config.toml
hidden_size = 384
intermediate_size = 1536
vocab_size = 8192
norm_place = "pre"
norm_eps = 1e-05
rope_theta = 1240.0
attn_scale = 0.151
init = "uniform"
learning_rate = 0.00088
lr_head = 0.00306
schedule = "wsd"
batch_tokens = [16384, 32768, 49152]
max_seq_len = 2048
doc_mask = true
dataset = "wikipedia_en"
Each number is 128 + 32 x the weight over the matrix's rms, rounded and kept within 0 to 255. Layers, rows and columns count from 0. Numbers have three digits each.

# layer 14 MLP down (transposed), 1536x384, rms 0.0722, rows 1431-1441, columns 128-255
200075138141134157079146118126113141070117169156129107134160120138150148108164112140145121162159114153143074103066121170142182191091231130136146109150139098087111116129185187110144109121161162125173118144040173201136083052121065078147121123105160136086130093129150127106143114106167121218113113187061123115154098059118132167140092072118112134112133041141172177178108119082143199148115
133121160175125121113071122157136181145139131079199156067107116105123189117079086120074124123155075080147132128067122166148024109149141207143143142037073145147196089106219088167087135123108197158130160182047220176128122109137170121071122148083152083113081141124149138114178182129125097174095129174105121051179144114062067111123160070160106138107150131135143178179122129081196142125094
129111117151167150056179067167193167163138065184137118152144130108116154195191038098038061160098136100147145106141104163163140137088056157140143151068110098157145066063127103146088154135169160188133185150036096107164113111131087071104130147131136122163130095170168091182086105093152122116130131123091124042137094097222176153140144151154153172168168125143124127111080130141118116168093
105124182130122111125110116103175067107121089123138110148074173134150084121111123154149129127095154114156069137167131057140166152145096113128138145157187077116146185111096212155099135120147125084164117124144067156145131065113159157159103181181121091134136063137123094149131151137202142154130147104148157178129091131137110204153132113139193100139107109173155175113152107122105157093088
093127113106149148136118030039137161097131134117083087116139157038138099135077106108118112108175115062171070084110055101178130161122120121124144093162143074128154159166093121077136154115104128152075116160123119113122198116126144154166128166114188126099110092120088127157103135127157141150106128134125102090136103141183169104116069152180048072151132166141129186114105118171135108124038
109093128119149142111145066130112143123114149141175121123124185102078154121066113074144149084151117130142077044087127112105151059162111125136109159078138130175128109138121109110155186213060190158132120133117099121141084154126119141032098096130149106158142125105113132164110172106109173137082207194127173135076136115128146104137118142134153067124097146125084131094108123127090136140188
138104154136141123144120108136132109128121136121118130087131142130139144135140139124148151141128118127116125113111138115134136124112124147105117103120124116119138131129133140119134135151135126135133140134102125150119114129113125140106139102138125116139115120132122142137109107116131116153128151106125120142105124130131126124124149140125140131106134159149118139162110147146114156123139
158164108114154137091137139196126115096091188192118155102071158120100107110172163087162168151121183142149096149134108112088135135153095160144124165094131101098164143158110062087133144119183170141112165130153119101082103117088099091161110150114102140136126144094124137156114099098122153199050133087159142136117138111123195144131118132070137110183153121112036130165142098162130066084144
154132149124114190135152126179107145091134099140113120153137166140125161127080096112122103125093143123123125096120164198118161135169125113138133135100104147136135181105082101159138151197136179088152157139098144168097111153101135137101169078158116133176143091094142108112111164121143134088134139102068150094135118155137134193122096176148110103098108085155073099131188205146162093162118
098117141018088149118175129152131235201095141162100158089144143133100198144169187082152143142142113081105080126121125088147103124082064152079177172122112128046184090097110118135112140148146144153133126161115129125108116150126181129138190133131169184075108156077157161120203131161117127146199090209179147080126193146168134161143137120143110100142178146092077140127167130097063160115150
148112127167172202123115104127091133108102077128140169098121125100087104108047090183180138211146234102118102197088130151149099168122206114127148123149149101173155114088124165135123227129101149156137086112176124042049109121086118076157168111079119134111161146114128121130133101116154216118135173159076135097119161095124121188102133139116111097146143132119102145088094150096113138110134
# layer 14 MLP up, 1536x384, rms 0.0784, rows 1432-1442, columns 128-255
116092182081079121088076117112176129085131170130135099113077133105131234108093146125148101134109126164113118099099127145094120108149149163223159154166104162090163169167153126146105107127136111180142106166149161136146155128166206064173088122147080161135128197094110115096182158118189140160150124163095058113153109177128101123099102023170138081085111125122112121152184096157082127121116
066146132143105148081209117160125127115095129133025210181123169164062081128198167113112186094189076121120206110122125166123172112111163139141163188186085101094102088082182112133119147079143090136182145147158150111181148153127164058174118139167144081109114089202182105144126154117120126161107130098120174165084155146037103174124148122078122071129078111178140129103086122120122117105134
164132132120139168129121147161113145143114142141157181152153148111111096116077143176129076065049111180125131141140100149155124120092108099148110140155160114127133124127126096151119151064122134155057103176117112142147149097177078120121102124097168161117150141143150141068101148105186125174103141150107138144138122168095069103117064137071056102133085184150167124111120118147128145143137
042103150071115139112146085169145113157147124096109141178109138049132102144138176061141112128118061047135122114075182176164112127039166145168136182111161148163093073131144086161104104150146134135140177122145190108154136183139102155151093122169161123142136132137061168103120134118145123086097132084080173170190160196141106196162095108153037147116158121100150111112086118120066115113072
084096153100090163133121154156167114131158158147173140218127126157123152135074145115125097151119141170116138082189110114147171100151119142085120132180144149106076080097158121129095109156103177117089119131091136046147096147190167132106086159126172094185180174145111119164175214135123119170128185125075147170108122102126157106127120159149161067190100113169105127107149132127112122120126
097100131127117122087109131128126109135115164115113155154117120116112127135146137115121146155131124133161144147128142148132111119121133118134117146131157127154119122108131121146154134111174125134131115133150130129138139128140107132169125124139121131130134122132114119121161156150160102084149131150120112155141126148117121125140105107114122119144156146125110118125126132144120116106142
104158056117089121108132146135135145084142109135188124111109144127100154141133172111130134183133132186084103135132168129167200101082116131110116202113155142102150089124178070104117153128145113138111172112151089180098092089188157142105111154156136134087146165094103101098093087118175133101131190108144109170133109096096148110149107075087116065147140128099120111150109132135101138123086
113139145088129166103098119079095128177162095130130176143112098143033110167107185178133095110199096112121124102137117178131147129138093137106137131093112089159123174147147126088098073148131086185084188186074102150093156150110206096130136141221128119147112156134120062055143185152187064078109169117138096068168119167069066109132143128119116118109163099162090086144175165224123122118119
059174078089108060128092146121205114144102147087149158111131136136144158118113125056157164141175074114137180110155174093150103099114095154129158140101158131131183166149149091158082135120155131132162155105101162122139154125141156172161160154110088143169144147076085151118159159140116068114129136116136168174213161155141099080136152193149128099169159105161090150165118079137143126115160
123122023145088137133105143111158152139155155126161127107100081118110090142104089148107140139114135175124205179079185161191112152064108193159167121116098189166112110123127166089109159092188074101166120136178144102149057163203128167148144195107068151136086145128145155106105134086190160229090117118129114154127132131092098146132100039165043096106108208161183071174184114177115128171148
119109123121114129099128132147127132144126134120136122127117150132131140130124121126106130145139116125138152109144127147127133129105124115141136139130123141138130131127151103127126148120157129139127137123139129123134153127138124127158122141113129127115117169147105133114138120125135126133138127139118106137115135140130132109114131110127126105179150148128127102125131127124097112115153